config.toml
n_layer = 14
d_model = 160
n_head = 4
n_kv_head = 1
head_dim = 32
d_mlp = 320
vocab_size = 2048
activation = "swiglu"
norm = "rmsnorm"
norm_place = "pre"
norm_eps = 1e-05
positions = "rope"
rope_base = 10000.0
rope_fraction = 0.25
qk_norm = true
attn_scale = 0.349
bias = "none"
tie_embeddings = false
parallel_block = false
extras = ["some layers without positions", "some layers without attention", "local attention windows", "shifted keys", "value residuals", "hashed n-gram embeddings", "skips across layers", "LayerScale"]
init = "uniform"
init_std_qkv = 0.0188
init_std_o = 0.00355
init_std_up = 0.0188
init_std_down = 0.00355
optimizer = "adamw"
lr = 0.0025
lr_mult_qkv = 0.4
beta1 = 0.9
beta2 = 0.99
lr_head = 0.00914
grad_clip = 1.0
warmup_steps = 547
schedule = "wsd"
decay_fraction = 0.558
decay_shape = "linear"
final_lr_fraction = 0.1
batch_tokens = 16384
seq_len = 768
doc_mask = true
z_loss = 0.0001
train_tokens = 194500000
steps = 11872
dataset = "wikipedia_en"
Each number is 500 + 25 x the weight over its row's rms, rounded and kept within 0 to 999. Layers, rows and columns count from 0. Numbers have three digits each. The size before them is the row's rms in percent of the matrix's.

# o: layer 9 attention output (transposed), 128x160, rms 0.135, rows 9-25,41-57,73-89,104-120, columns 0-159
# v: layer 9 attention value, 32x160, rms 0.0533, rows 9-25, columns 0-159
o104 110:493502505508456505567493490536482519517494479496522534476542518466494484490476455496487485473508494514475489488489497529474507550461462474503488479513512515455464494517475517512492466514426530512539504482513490518483502511458501531501456511509548512495461523513472506525496488490526469463523510526439481483521525493523515505501549502541496475519517526502511494481516488506496496499467488531481490499513455513457509555455498509455456461453496501498524527506477539537475483499468525
v9 112:515509495551464449497470486488491481485473526507506480533510510479504503506521520527493495547482508498515521516489454505492517486511569534498489496518457473475459547498506521472497515524548495469551508512496493512482503520481480491476520462492469461487500471505520495502429494501485501549498497492510483482471483513478467501522493509489493480485528430540520546509499497498517552525488491524464478495465498453507477477523487485492531447520484515574536543523498522494505491494477513
o9 103:495521497468489472492526527463491505483500494577492458489510442466513514515462446461520518487508452530540463511466497500483515509491524488502521499500552516535499509487527493493482520505523506519488500500512483520502484503502525531494555493483527505513508554509508491501475510492476524514495514476487496500570505485520518510519524432506535503508484503467490502512506490540524441534487507487517521497478483478540473474466500488499517507523481521515479481480453528498568520482497570
o41 080:500497517475461492524506510467503546473493478552526505468512490493498499492474472476533499522499440483462499538502502499482489478474490458551506497520489527487521541539471494504489520507540493449459487474514473477508536477479494488494492494472465488500523553493495488542526530502470477551506506503533527508494503462528534506507564463518524509444507486488501509506496514537499494539480479479517531516482493496496457459482493464520508523508475449490494474447488527473515466475538519
o73 107:472495516492451415497516497473490527467504515516507501511552443480509491508479497465512519498493430487474500507501484529499506502485490492502516486517552506490507515469520478526491525481513473518471505478497477516509526473506484521482529485477481451514512567528491519490500525516476505492507463472504516499547506486525483498497521440517528486474490497476477477524510507556532460535483487492508505530468454453503488483472485507457514543542508516517488501472482530510534525471517558
o105 101:471509490464487486506512552462525506464512484565490472456506427472524513509476458475503496495499464518528447488482467494501516522513522477490522489502520492516501512508496476463503496521515509520495465514499488539500474509486522515500539495480507491536479542510516492493478499483480560523517511464498505491558491496508504496517518432496540516494489507468496536488488516540551463520510499489526498494474479482525486461456486469503521507500488530509470498481459519496554527472507573
v10 103:536522562514480474480450516471499486494514520446477461572511530471530549526517504486488503510497453497477500473508462511563519531499508518483493516525501462504475499506554530495461540480502456508509516495513482489500517535481479519506500499549526468505524472477509502516462481502505474496486497500480489497477472479501539504498474508507528455500535491504513536504478477489474507509471564517459505506524506480498453477493501502470476466503474500555541470466506506479527510476504482
o10 103:480498529512449517481494498510467504491501440519509512514491450460517509513499492485508497460473478524542437508475472517497494502494516527525539529480499476545528485524534515487507530481495474500503517512467487454498480520506421508534470450450471516528524499525513482519498555511468491464469507485481462550525529526515494495493478496495465529506521496468538475493502461462526510480465477510470484502509520502526512490515489503534487542499503517490463544501526512542479516510479505
o42 080:464480515474489482468473449508510489503490485486492502502517461432516581483496501482509471468491491486480477505493495523514489499475508535482507500489471492522485509517524531467558494467477468514475478482513460495484521513480428527512457487515511482532534524480487479521526571525511534482489484495537511507535503530486522500521451488469454531476508517486471493508477508470518540474506496499518490474485487475487496491581497481516467511484464504505488503515522542534509508506492526
o74 112:460477502514489517482479483516511477503513488476500508498508476429514528504480499468520483494496461469516442479474487511476498505479507517502551542471477446512488500494542505470504510478506462490532504502486478460502513514502415520524453474445479489524525516490491464516518546524490485454473509461505485494516519563496500512488501514505467515491497526459532493505434457471514525496484495523488481479459478476498499503525482486533485522480472531528464534509540501509485504508479504
o106 099:511484497534459515478494520487470498484491473510512503544485430471521515524489493502515485461486488511530469482491506517488510496496526521508557499496513484564517497516542515487498524458470495499494507508475429479506461498504440515503468451452458514548537476519528516491499535538497507474507490481490475538510543502496513497482457506509469527521547489488540489486505464496498535486482472523452514518511545496527530489534507507526485515512497513483478526526525495513495535549470511
v11 116:509460515492495546519514520481502497524505472511470537495502499531487465484490497539536507455532530518522486555512558492473496551501470461488486507438519520505498452477497490542485483499477506462480516494505505483507482506504516518539513490498492497512460540467471500557513496491498493478494481547519493515531577514463507440440515485472531519503472532481465483494541502503513506529524485488502500481508525507509489512498511508477462536482534507477454499511491466502494486490451483
o11 091:500493473497482471504485514470524514530503464470480519472525508544502506507490496531495495492489475444520509552456511479459500497508529522494468505501446499464508531455475510516524500513481490456485527495509511506479476490529478517503494512541513508509524482532534524480550502486463506488492470544501487538557501547546514508519509521535521468455515460481486466497520465537543537491533507537494494550500493496486520561528483458522501519482527494487465506489495487513463509483548511
o43 089:473532520496510499528471463494524514532504475464473492494524511533484541508507480514485502451500505482519437532492503482501464507511522491467513486540493500479530505504477519458523506500488521473490522509475551481504501485494515492510502459562508432541531488455492508500525519476481539497513497481513488564548511524508514473525531512541571468475511467495498464520461489509545507542503517541488549497499511522481504523504501500504476501473506454455524516501494535486501492493482513
o75 113:498506501485490525510470493474527531549508461468490486503542523537493482486494499512461491471493478459511482531492500492456506506482500468494489527469462518439503499496464508472539500500492497493502504490507532493505487504520494494522499523538511490536490505464525551498553519481503511502527522485498516538566529559539532485506504511549546456438502478478498496536473475545555525559539482514514478551522485481513507507522464508502524514486503492482489523489500475521493497478526513
o107 113:519504495490502487503482505459514514528499461488468492466540499541501491498495485525503505483467508471520519513470508460485495488504534496479489495499422510471549517475482494508535509515507476464486510499490505502494474479515499481503492464530516494498521482502529521480556472484467545463524454553533480566575501540536513485497500554533534486468504460478478461504525482532535513489510495518471490555495510493512493512529492464497518523476515493507461501457515505528472505485535500
v12 103:531485490483470483503471513525501481509521541488518529449566495513498563471497472474500481523500522511519508475482473520480516505513503504497483483521478486472507538480560468475515515516480507515510514503506488567494524567480455492442503528469553448503514474492521508498486498513478499482533505522455510514498471450514519535544473488474488477482516484513503541489477497467464538504474538509504463532494486500475483515491510517508526451489507452495528507492495507493541495516508471
o12 098:490484530527506510476491492543497493474551507479520471506517417513509502497496486494482506517524487521534521479522467492491480494526450538485495522475479520507499490501507516500504480511516452447461480478564546487489456563518520501488480510499519448465486542505483508499513516492509546487451528499466503511508487539531476513483501465498476481525496500442496532434521508512492478468498469489496510527521525482498533530506541503504507459494538507521555500499472485482517500513510494
o44 090:492527521508489530512536489532500511495524504543539478490485489485485455471501478496495504521518461516488506465539517463473481528489475482447498516478491516498457484514523477527478493512486486490475489503477471493530462571475525483486530506483490462504477553525453537460461447519509563472469526463522538456501512510530495499490473514491497513496529497478478557466470507471493502487498493474455485525510496502494521519494522512484494467521497519495521518491512513505512466571472472
o76 114:477504539523504515522502477529500481501559471450512475507494448474469488503512471496506525558478500509517504482526485489485482486503494510472521517479464522496479466478512480471526493538492448466480475483514516448515469540493502498468507537510523421503469536492471522481505475510490549449438511464478514476510504541539500487472492492479527502502519506465466526452512499497481495489502452478474498520487493483474524532474502492519517452489544501506524481470508476505516481501482475
o108 103:502498527519507511463491512545481514471564492479544462491521424510539493497488498503479484516522496525521527479517457468495491487532454499469481500466455522513504494544509505502514517528518470463474486516529517478511475549504512466524509480513508447474482558500491514500533511495526550524440520490480507478512475518513461498481476494496500493495510491460506519448504538509495448479519472504495488526518508508532517508507510512476496453519515513520533487478497513468537463536542507
v13 095:514492493531459488489540480503480490466499522472517535504431498501468485547520509506485518497504481509517461523536469518516456535513506478540514545540546530435474484515511512457506489534499514510492496514487519487520452498498524519464483515533445521485460529555535508455517522509492493498514523494527527490484476547514482499521484514524504509523488481478533514509518479447507521490516513501497491481507499508473494488536548488506442469514493551515484510512522513504443494533499494
o13 096:461496504463504471521490514495462522501505505501519525506488550486494508513501527487484504517523542510529478495507479527482490515493510457540492531514473504537473504487491522486495526527491476513526459492534485512522523507536505485508480463470484509567484499460520537532492509476527494478523513491516432528495429478542479523528525476525530498465462495500475496472499461438500504452548518509507508539528440541531507527546488478506487490484518500501519480502467538487477485481505484
o45 091:508466514473514526487535545474434512519467505515495485524555541472465516511496516491525498506547498532563483522512465557467508517492519481546500514466473484523456519494525498480454510479516483482557466477516472511510529508495520503484518513472464498512473492477517509496527461439475513491520452488478516496494484471479464540478494529509506496477478514523492526483508519470526471502560520483488491471499480549520492501521502502473509472487517459509498503494509533513472527484485518
o77 112:462466510451528487512493496486447489513506524481536487499516509470497506466515511510493515498521503533510494484535494521467518507519520495525513523514490537531472530492520483518476502479503467487532449524522443517527506536506485505497491457487483476542498492477526524510512497472500510469501451503491476513492442474515474510533462524534512499451474495479453544444507452452506493486570471483532502509517462544503499526534496482509511511517532492509488494500507540486438509482464493
o109 106:475490511468503494499506524483471523494516492470501525512475566484493487512504493500514510517517530498524479520508492515501506527463487464539496545498475487519459503461495511489478522519506474476541458506524487493516507537541510512531500464476514516542474524457515525541502512451519501481521525501523479499493424501519467507518525465519512539470441521524490503480499476443511520459562517486525500526548454559547498523528461504496469491475513506501506493517495537493507493477514495
v14 102:498505452498480519497480509522529460504479559521480487496504508542500513539539513460466486485464478490474497494485481492452465463513497474504514479514507543490519508504481487509460503481497528511527511509476503504522495483519465482472453524431513509509555518496540475513504471519508507530498496474452473492491453558503514486544451499538526494505499506508513499463489494502484465467518528518509499521465496479480489514526543459511491507512502444499529449444518507482521501504547528
o14 103:481507479520509506485479536534490526497504460490502506481491500513521500462513532515521469538499518493479495484490495475556517481505477539610516525483538515478550499526512469535501493519475527529494498523463552486512495520520487494546527503507485514532474478516473528478493500486518471523451545495487501529523478489495509488494499537530505504492531527506522484480485492480550526495487496498518513525539452473431501493479485509520525544478518515497471510540487476533495473462487534
o46 087:480515485522493468504456538532470544498485516548520534513501535511494506498507477524511474547471519505498510499523509484505548516477495478512488489508528541473508506445539472526487501512492503531481528494496471504499503474556495503536580512483498523494464501523509544485485451547524459501437548485475476494507485537540467502545468499513488488492484555508499546491485477479512479493491503488473490563482495485510517532471472509478513527516492536496504494535494477509490497517494506
o78 115:486512447518516513492468546548468497488487484509500494499501494525486492509526505542530448528499506485485538519512509484530540504492540535515487532491518497477555509484512473519471523507476510510490519514450464466511500492575494481525563506465507552491508503511499510517493483510539496517447535496465501490485489519518485506530503526531489511487496564470480507502484463508507514507485489509488543569493448490485512502474471490513528563504492533512496492553492485496506481478511529
o110 105:499496482534506515479472529506468516487517486483490503491474500511503509493514526488534496533510511520468492487506483469549541477512474512611507523486544521480527488527498478524493493533481516520496500521490560503519482517494503493532525494510462484513456470521461540497485505479503482517481529507508524513506470501508510494507504523524509534494512533510499490463466489481547544519476513480522518539567455490427474470476479507520530550466523509504483516535482479511525466482511509
v15 106:478515506475496523520518457464502542504516485508528481460514497538513483501489495452485526544494511483506526542543523476474519474497504511482525523510525548507519515550474510478524515493498510473489476505495478517466506492468503488463476542500517538508483468508487480495549496528506501527536456476412516494479503502496470540501510504505485525531537503485512510428478470519518527474489519483519480524511503484475521503485554539564494470506483473525550488496496520505522485502461476
o15 097:483490500543487474520476537513534492481500515507472551537443474476517504476475558491472494522528483509517460472528478534508508503479467502557496490530520485431482524501504527490506490489505513504511507513512530510497479547502435519498511520490514504497478467539534487474512540537504512542500507524512482460538445493509462551502533511514459478492481494464468539538503471557521493486484467492514462467519480465505504512484484511509488502509509477484494521482506513503467490536496511
o47 083:487480486520504529506527509505503504522503480489497504536480563482485441491488522482490499526542502524550531502491471505465480510505501531509508513515543482454472462478500478482475501494551487484537523516455388528516470524499485524489535529495493501513460484526516478460508494491490506466510494474453505464500472515493490536451494521503501547532451484479514504534512486504487491488487478480523469500516485466516540515491490551521499518516535478505497501527483489527489515545490492
o79 102:491512483517506525489476484467541482481460478487496512535467501479500512462495537452487518499471485511506502478514486513498500507515494473507509479520543483437479508475521532474515505489516483495503464517498475516525470510512453518475504516502495518537476481520537488467536508504501471517447475490504481480551494475499482564493543501511481553482487447466476496537479484547460491501458452492518474509507486430486523457479474542544484498502520470505503519440503505519497492517477498
o111 112:485501500544485507526476514501522495511504522467464556518445456469533519484494565512472494515517483496488437474526482523501545508483458512555474478537483477451495524497504529484488508527503534488525493488501520510490495518494470484533492503504521513501480474548528469501518527505477508526512503530492477435527456497500450549491508500536472486474492492466463548539495479555533476495486503492511470496507494459498496510483467532507464501488497492530502500491503485499494494542518531
v16 089:452520481530507513468529482513528469513462484478522482479501530497500524521476510490480500480503484470481484484530514494532451453512498498504470469522508539476502490483477540475474492525535501495521509490522532462481475504495530500487502496523464466499470473572486500425538554480554510499489531536522499487497509533496495500513483486528479500533553522504517512457496503459501499450502476527476471484513499497495504476482548514513432469482495521506558494504525513497476482517519518
o16 101:485463510491538490514517497567473500532525478528515506537460509495519467511503497467502511498443482526494496511461533495452490500510521477425482481518482529423492515505516499490508468536483514486459488525521520495493528506456491512488509494464484482519527491459448485523483559501512483507488519487500529530489485524482524484548485466481461533517535514474512492519535487532496491544490527475525524504521487511493543473523453523507514443500533489477506498514509497499507483508532498
o48 087:494523492483532520495495479517450532496495489514489505504516520516503504504461442477495513463503472517508520510472474503449517536506523511502448500506496455480536503480555525460515526490517490505493481498482506502490477509487527481491526473494466488485450486475458469489513518485490549527505454509532513503513489487518476406535495482471477531470500499506431488473490480502553480491514491518521507475483504490474485514491488538488478503462536477498541536481502547520494505487548452
o80 100:484481471488552503526508479534482502512523484517487490532460519515514482509487465432496510511508443498505529503488528482436485533512523463442488458538473503449517487509498514459529511540489519476485465547546505474469480500469492513512500474437483525481500491503466503496474547510483523533518531528503546487513499503476504437511491481482462538520523509504493492527502451531515515506492494490520526511517533507477524472495476532518495493493535462479499526487504522514498479472504508
o112 101:490472520476516475518520489546474521498523488518500525541468550506512470512500514476500497462430486520499493501452524469450516533493527482417464463536474508416485508469524502498516475511496488483458468523490530481507528520470499536482531503469491500511527515465475483507489540501536480513471496497492535534501481521496508491542504442484460533528502505503500522512518481511512480499493512483510488497517489542479527493534477526511475450486523482475478478539507492487497485504511504
v17 088:558504524505484503534524510497492497510486501542495507440507500489506482510439461531515533532470487480523512450464533540511567478502554464498465534518512502529517487541466451476505485508509486522478534499481493500520528474520463500503481506503514533513472468497499487496523414480501528518519516481472488493493506488475515524536495504475494528521479498496480497509465502520474516485522486517485513523522507496519500469453487549475531515516508443472532492520470469488468524493478488
o17 093:505496493543492502496483484510501473536537496494470471511470473490525464487484519472487527496541519487467513486501533453503517490483482492498519517529485472513505540543478472516485472521492492507550531551463543494464482483430499495480453511537541516471535533467490482493470498480505489497511482502506533494530488447481483461513510476527491530504525554520529508481507473489525486537498532491488487509469498490531476464514496538485485479508437454493481540542487484537476499507471523
o49 087:514468469493500499513505489463482447507536507479472469484463445518526468503501511506497515510520497506470528476505501479483527540515489477479499539515479512511533504495431455486522492520527491482556516502514458499468479530455487521496489540521556514467544497473498504522499527481503450474525508514512528514478487477494509501509479458512564516508547458468523557511540485493513478551512510506496483535505538507532469481497510538512529494517477532492503509522483476502508471519473505
o81 108:475498477506504498471472466497473501539534467466477480497468493460524494538480505509515520502549543510482544517475518469501512542528531457451484530532498480499491525506496476491487497520497483492582525522435503480492485483515518503448466498514522494455530502484486471512488489462480469460515484520511517484503522490503501473520470478490504522484522505469525494496527474478526465541484507501518480564507506478531486506503477558503540509513439469479496483518488499508503488527488545
o113 109:486504469534505504515463502493484472510526486471467478496467474510509465488496520451493519525527512487484505488506517440508513501487517479518499507488484474513523530537454467516483513514487475501528496593474554511497494512452467456488473479547536493483500536476499476502484495479496491497526477485530520495529453483496504460523522500535499535489503567500518509480502503474532490531481498481505470538483476489531450480523452509485481489488490463511455526530502501536490499549519533
v18 113:502522504534445491513551463495536486502512477532448461537466506520505508524456491489509525489525547496519502555509484500496494491497506482513496535506536484466523471539467548511501486515516502521469465458496494470505500463487508506518485520522475563500510507487487513488464485492475509509503512490521538507493569537488454486517508484529455463508488526484518471488545469494491487497534522497511487485539498452503493509515527514516498482517504489522460466483519479513486539447442486
o18 086:464519535486527498467517465468546498528498518456465544500472516507492448504464418510477517535473473504526502513520504525471470503505470524535451489497467496521496512463466492535533488485492467478464509461499462490470516503551472470503500464493491515471496475501512503507503507487501495512479512492493513514490511516489478509511542511488523464540507529552488485535476551489527505510510459498477484450501484489461467479514480423521476487482479505485518483504518465478513509487503507
o50 079:487495488445519469486488484477501511520492465463455503509515502475528568502447480508476496496490531491514534484465484534534511493529495539538492497517467474503536520519492505482509487463521455493533474495536458485500520476522462520487506464490468516505476514434529470533500500464490509497493488467495489526520517504484534504504561505498495463523488502510519493511514487486493531500476466476499522435501554505456467489513470471535488477468480507454507522508462471515499516454476497
o82 096:466532506512531505470491460482520506484505469484486506530481524485519505476454462501492477527496517497524522516480507510490496509516471526512458475506472495533538508471505501507540469510489461474500513437471419486481516493536492485527492454498479493497446514464483495515518522496494498515470492491481574476500529483450449492456526525471473481504527515498511513466505531507513520525466452500500512454509492500436472474532486463507484509501503536510527495491499475498527531480532471
o114 114:455520533483521489517485488491532499510533520427436550503492525507463466514477425527486505563496471506512473507506508515522478524467490477559460472510475480508489513486479500526533490503507482499486499485509469509499514496519460477508474485496512494473493487500499455524506522488499489513487497490505523507495505509499498481533549488485537515508479545577495494518506552491544488511497458483516508467505475475458461491521468453529471500468514497493527475534513468499525510489493514
v19 137:474519434516497483508461481492498520506498538471516493510557494485491507482510500447489490533472513502503496486482486511508490471505521529502476484540480518499498509499521488485521499483479510501545474492488496558484494514503473483425490497461518478505535450486513522500496496511515501527539460496485511481488419465512448545555482500508525490482553475485515559488490463486488505482494511511503482528482505468453480497512503524519530479475471462536548515501521532507537487529527509
o19 095:485471507497533501508498540522507454492497508538472535488515487516558489513452512515444475503515491525505487524511465518470514520518490523530519492490511541513495487548500493464475468523488480507530503501505572553498480497498523519518474524527447501545518497471469511513480493503533560508523497479458567419540483483482509524518478490523499491475508544470519517524482497507505496465488480467530498483523490524490498504518476530501517500548528517485473505533484508491521520498517492
o51 094:486470511516514505502495497513499486502500491510465525538502551502519453550497497521489461507560531503521507525476546528515446525494489517498541491484495533511497436493493500477471467498456507514532498490465448524511499515506523527457523466534505533521502470473494513465514491495484539439491496487478550454549494484488528505488452534493505503508484482479514474526490517500481491499502512487481483491540494531542515544543478510469516495524542505486515531533494502546528536496502504
o83 085:522487465481554480492519518502497449504530464495455540483530521479537483510466465515473478496481520497521519534495482538467484502531502552499514485451501542532521499503473487501497470483469530495503485502489535515475474506523504515456484542500471484519521504493496524492518469515510514488529475503474547446538485446502518491526471518515514513497509484504510485539504510525468519502481491482497495496500484569501511496558449502468533471528551504460453491525486503465530490469521495
o115 114:496484503522509496499472527531514464522497521508484507514504437501571506526453500546454481534517498510494456518513485518486503520520491525535526488476494523513508494560494512459480493510492504486534523488532582558512501502486524483523486512523474503530514486486485482507483481508496562502530508480465544389526485502485501514519475505536499485499510541455498507512475497526491487478505505463533482508535519542499488506499500535479526499519516516515476503522495514491511506488504511
v20 106:507523527524503488491560495499544495491523540510513492504475511479491474465497490494515521518482482468517517498452496557545516482489506537515501478534514499512463479509505533480514540519523486482515496473510506472461474468488463526482499494507473467489495469513537496468492500483511500487550490484496572485474484506497434491511538509504492453516506510500461541502461479500556545500525479528463467500509487441513455471480505497534483472535523551502529493520508513506474523522509532
o20 079:513482524565464511527505529479513528473500515491507522489493445474483512524542475496530452444509537523498438485511487491542529452501513520471516530487539507511483448560509489490490483491463526514522497488524515479501509501471481498471529508549507516507495500504512443520555495505501469513482558517510498569489502516491535480469521489478485548482491487497475473494476556498468474490473503488519479540530502522477510519491506475492491510507486486480470470520510493512492520510523493
o52 091:511517517515501523523470511469469520485480513539478483477523443530529493496471502493534484489492480471511484485504516522482481487498525510512504507523473500496532469531464542453523514482510532477507498459520414517475507517464494530494525505549522520479524498507452460489525558490508472512501475482525532525519528487514487468477523474483465527487515438493461528478482530485538493504473466513558474483490494517507489499468513516516465523478487465512503483506525556493500483515546495
o84 107:543553520502505498526513514493469528467472515478487488500513479551496495483503485490514488497507538504515529508497465496538520491530509563488491535525501493505486418545464503485504520477534461495508521474509440459491490508479470519509538498579496494515510515514522476517541513489505492526521501492502537539510501485505532469464504504447469543450481487508473509504492508484501472492421447480530493507512494523500489493472524501507489537483519491498473450503490501510506509509507517
o116 114:504519526508492486555498500494520523463507516462495525509495456470486472509527484508517444453498491522551446492498487486552520494483514478444523506482506475492497474558487468488502489502498511518525490493475483488511499529497487478503535509557533516526464508502497466518553508447504486495500526496504517530522489518464518463482511467483476572474453471515484488500473526460510449498457483472510479519515468530483499530467512495495482522506522481483472469537521469523493493484512523
v21 084:486483522460505459513489515488490514563509501505520477508535500498536516497541507496507489502511521503476520481523483512482483602493458508500516488445477472502485523468520497582525517495529492498457526549521495546497498545487479487454535490518501474511479476495492455492456509502487497468502529539527497521472507465491506495498494507528497506488501471513529513544494497513473497544495482467480501475467495531528492485491503546494529498524470454477496519529460518518528517510534496
o21 091:535492465503534537519516493452513487479476502506547434499491528508487531470528496530478494485518476521462584507478517495485482509516507491490487525487492472483523474532475518469507466474473468507453464475492482507528475534502470477436510451538526504464526501526520519500485514494475485501509523468466541533489478473555460506493504460514486541537509482505506488524526490505531497537480525505493498533506491465496518512526474438507504516496541492518512491504469503485496483480509500
o53 079:520452490469509491526519505479538476507497499533514488532487492505512476484527516515483485503518480549468560529491533514516485468493522503538513483478475489523484492560468510535492489496450502502488496464514543521551510524451483480486482482513531497527490505545515537525512513512474500470507492475470546501514482468474496550468506478504523491523478506493490475541540508531476529516507505491488520517529492506521519475554482406489515516522512495547493507538502490512521510457507537
o85 126:525493483514511524537515507480504519542443489535521477517495531541504524483545523515484480520509492552494576530500528540463481495494508490515495510454504466492498449524498525478514489477453486501465477464516504515515473505503478512502489476540523466513477490540514523498489544469489471512510499463483526505470510488514469525498517432529500511507475528494519490527551493496513516531475536523487497545524492459508497509536480426503504500494503473516492508522476491505508493460541466
o117 102:509485446517533510508517499459515489479482492515553450514478533508465526502521495514492483497557484518482597511495522501487474508495508501483507532484495486500530474549492499492482452452481488510459482477493484528494475525504475508441525450505497514482528513524525516496492520500484478523473520467487520531473454489526464532494506487487495544550528495488515467512535488534539490522487544505487515493503504479493532526544508449499508516513517507521532511525456484509515526489525481
v22 080:498530522502509503509507493489512494526504522501451550495501493485474464534513495515478500477480464496496476491488507484501503470535522459502524503500531461523492498484469508505493480528490553516483510458475539445525508525536492509468445523489493465512491488503537528455532516532524486454541487496473505500516514511531488491539461535545484520517498497509496520545493492488510511537523517460487505508445503537432518505526496519518445522514532486547470493476540476487446489516508530
o22 096:525478541526452527490522500518523469486493489486495513495519543514482533460502457492530516468488498498456463507520512537448495511448475500538520471483503518485504527521452477495551482493537517530458505505467464510520534499506563513497494532521502521494482442519502558507482530479521565507492486488469470513498522500514546488475495471518516532524476516524494486497470463493495487508533491517522463528503517509497464443530478495528490492456520510518501493512497500516532523516525490
o54 074:521483507519498502466485527483521456481506514552538493487508494475542545473526510509527463487490510507508522513479506532456501466482480523510508465516482529441450505521501517483550457486533498511485492494506462512512497499492480525462522515520510519484529532511472523500481551485552546489504502505450483535460509493493485492453454472501458548469525488491494522506444518489492492498518449507491452509496527528554509466508509482502503467501470489509457493508504501492536515530528511
o86 108:531465497499459525464531489484533467478474485480505519472529504509500553456504478497524508476496491516460523509519512522444495499524510496503510502472506508434470512541467496491534481498552487553474484495448449547514521502540554516466492531516507505517493481504513511499481563490522557505463473499474475509516538496518516507485493555518504530492505474494494491484463485491488496495538478523517484527494537515510474473520467511535480498493509504506457535511508525499541511521529512
o118 103:506498507532465524503510493517506491483512487498484498497505562493478537463506478505534537466495512490466430509492508526481476511451503489551519473470464511488493511473474476487541478498547512519485506528482516503516549512491550511509480525508519520488492475517494519509520526481517567511499505492487473530495519498518525473490501451511542567497477547541512493497471474466519502523526493492540469546513482525487457474503490493504473504481556512510479508545509516534561503511519497
v23 101:480524504465499489498524491493534533511484510468542470494526502469503537453505491469468486544507543467458500505484525484514492466511504566520474475560524500499468506525541509463517509492481462468537474472500515492508448518496522491466499519514510484499468457510511514480520525444522481493500479521447530501479497471515476528520500469513500470489545471479509504462526476484486494488464488553478467507551503481507524487492507531502470472512460522512538508528494534517509496542516508
o23 095:529478551492503461501451503537502553500511527488531487506445479483504493502490483459509483466536534506459485491510541515476506471498516519485516496482468521463544540516473530476543512519489490511499522480474528518534537493549480493526494517452495486541472556492529516501486470498514518516534512508481525499489494500479490524501452467496488487500508483517516503484505521470515469535553482554497518475538537472467483508486572496501505524514505490500467514509505491487506530551486532
o55 080:497496544489469452507501485536512523501489511498481487540496515497510487541527504476494486492544500509499489493492506470482473484460536491501471478477505481469478511476487479497509524508512499516528532519488469485525493502536501514535521510507497482484480526486537528478515474521533551473503477474506468441527512495500472508507482529479499483522459522502508439490534524474526468529470506506501512483534502405473509573563492538504488525500516469518470540517496440532507519522491491
o87 123:505502565462487468499502483539512538509484505489529466514481486513501506529524493489506484511539516522451502491509507467504496481498531531490504479523455446454504506537455506498537548482535480515515544487489540520505498479532527489537505503495502503523504557504547553517470460493532514514502446472489529482495502501500507537520470467500513488501482473516561477492509489477506463502504473533502518466540500454477490497490532479521473528494496450506501520518477488505507505569486512
o119 108:501461546511528459495459499544524549516507547485533498533466461476536473488488500484482477468531497511477482499510534517487521477505485543452551479487477500469527524499474546478537505545476525527500506479473511488504524510562484517502496515469491487541475542508527524484481467484522518523509522515465545469512517489454498539492457461476479488507504480504511490476485517487505463499531504529514508481528527482498472518494566504493521501499488508530461516500505488490504524528472536
v24 086:458565497491492478484487468520485548495459525498497490449501498514543526523507490501482511492505525500491510502505536440546459470494538528524475482499464502512484494525445472521515487510493500471503467516498503471497490455489509496503500535495523474503498480497446506467517462558510465508496508515515508486528460502510465519472493496506522467471461527514514493435479508524437464466478504514457489508566514498501528501520540476506490509521489489496505487533500539490475530515527504
o24 102:525535522526503506517495507521489532508487479484489517530482521475518554487534527515491474475448480504527469494508515509469511532481490499487504556518573544517496514511519521445494517502480487529483509512456510577464503543523468486500509506486486480481502462478511510484469529468528521483497490479499537430464486490515492500500549504507548477503490527455492501508522462477530507511517505490482486487463513486556494518517536508494542499521504523504510485513506543541477505515490456
o56 087:469547537507512491520513498514547528526515533477466527549514513491518485538483467505454490466486504504530509494442496454506490522510498520511466511535530519504554495466493498485488486481516507487518519554452492507493473528522509512469575476521473487505525509495507512490481512471516574484512496483493504477497500506535513467490506563499527440534503521490487451492502491465495500459479527484477492524493510480508516538561517492498510531533515511485493523530461492510482501519498483
o88 116:493552540522527500506518537502483518505478534487498514506509511487507523472509477482493497470438496498501491487476525470514470543502474505490464549519545506502523471484500501460481522489502490493437499548440493529480484515510469495485504498496499500506534477502510521509456497471514516490474473489515538451488456482548501477467549499498561523522502537467486523487499459446541506449481514502449510516457478501545495510511523493529515507519516506475472486491524530484491510503476464
o120 106:524516517511516514550480472531504524517501462485515518527497539467541541505538501531482464457433481505516472491489511484487523519490484483492504528528544515504513536512489515455514526539486496527483485522443554535464512538509472475508500484501502492497483494491521498495484511482517510471492507500503527433471494462498522485498552490525534470515490505473507508536502495464516504495527492537494488483456522473535490528488548529497543493506499526506536476509511551569493485523478480
v25 097:477530487495472499480473512522515516521532487478509510474499498497483485498519492449518499505503494495514493492487495522518517423528567529497503463505486498501478515507497484471507513500452529520499494493496499492471499553503499474465475548499516515499503472574544494480473518504477510517509549498456503489489438493538453533550489502528514422514542478485514520506495472476511469483513474521499502523514506488490472491499507511524521435522528493517538492481558507527495514470513536
o25 095:451526506499471509505501495524522497494502515512498474514524520496481499548510529513480462508500483529570457476488536485498511473489502507544469498507487493459484527494478495509472501524476496509536534520501575523451482548513483524533501535511478494468465479562454541535510534464484505507513518501490526514501492546474546495472520530469496512549544516507519516481505513539525476492546461493500479519527508524501491493474519497488489565518526473495490510484514483482479523503473506
o57 073:475503499534514528515496473484499529525504510514495475528518544470498457518510508527500480515509507501551527479531523571449497526504484474502486495522504531478492531444492497458520536508464514473542551502511460544454464501483498553504525538476464513507513487516445514471483513454543506517510483503479530497492493527494484517491505489466500534505555474518518564505478514530516488517534454469491461511496523526523510490495530516497497476473488451500523493510514499505491502502522491
o89 109:469557501471508524485539472518514502520506508506514436508545534511479501561505502503507456490514506540549498466513482481499489496522524507498501505493513487494480521474458495491476498498467489506523534504482475501476463552490483511512515518503462485497482474530445517506520519471509490533513471511475553486497491529511528533502519534506501533555548484514526550487537513574493497506555459496499490500520507542526485472480494486507489544517519458523521528499488476517482516484469486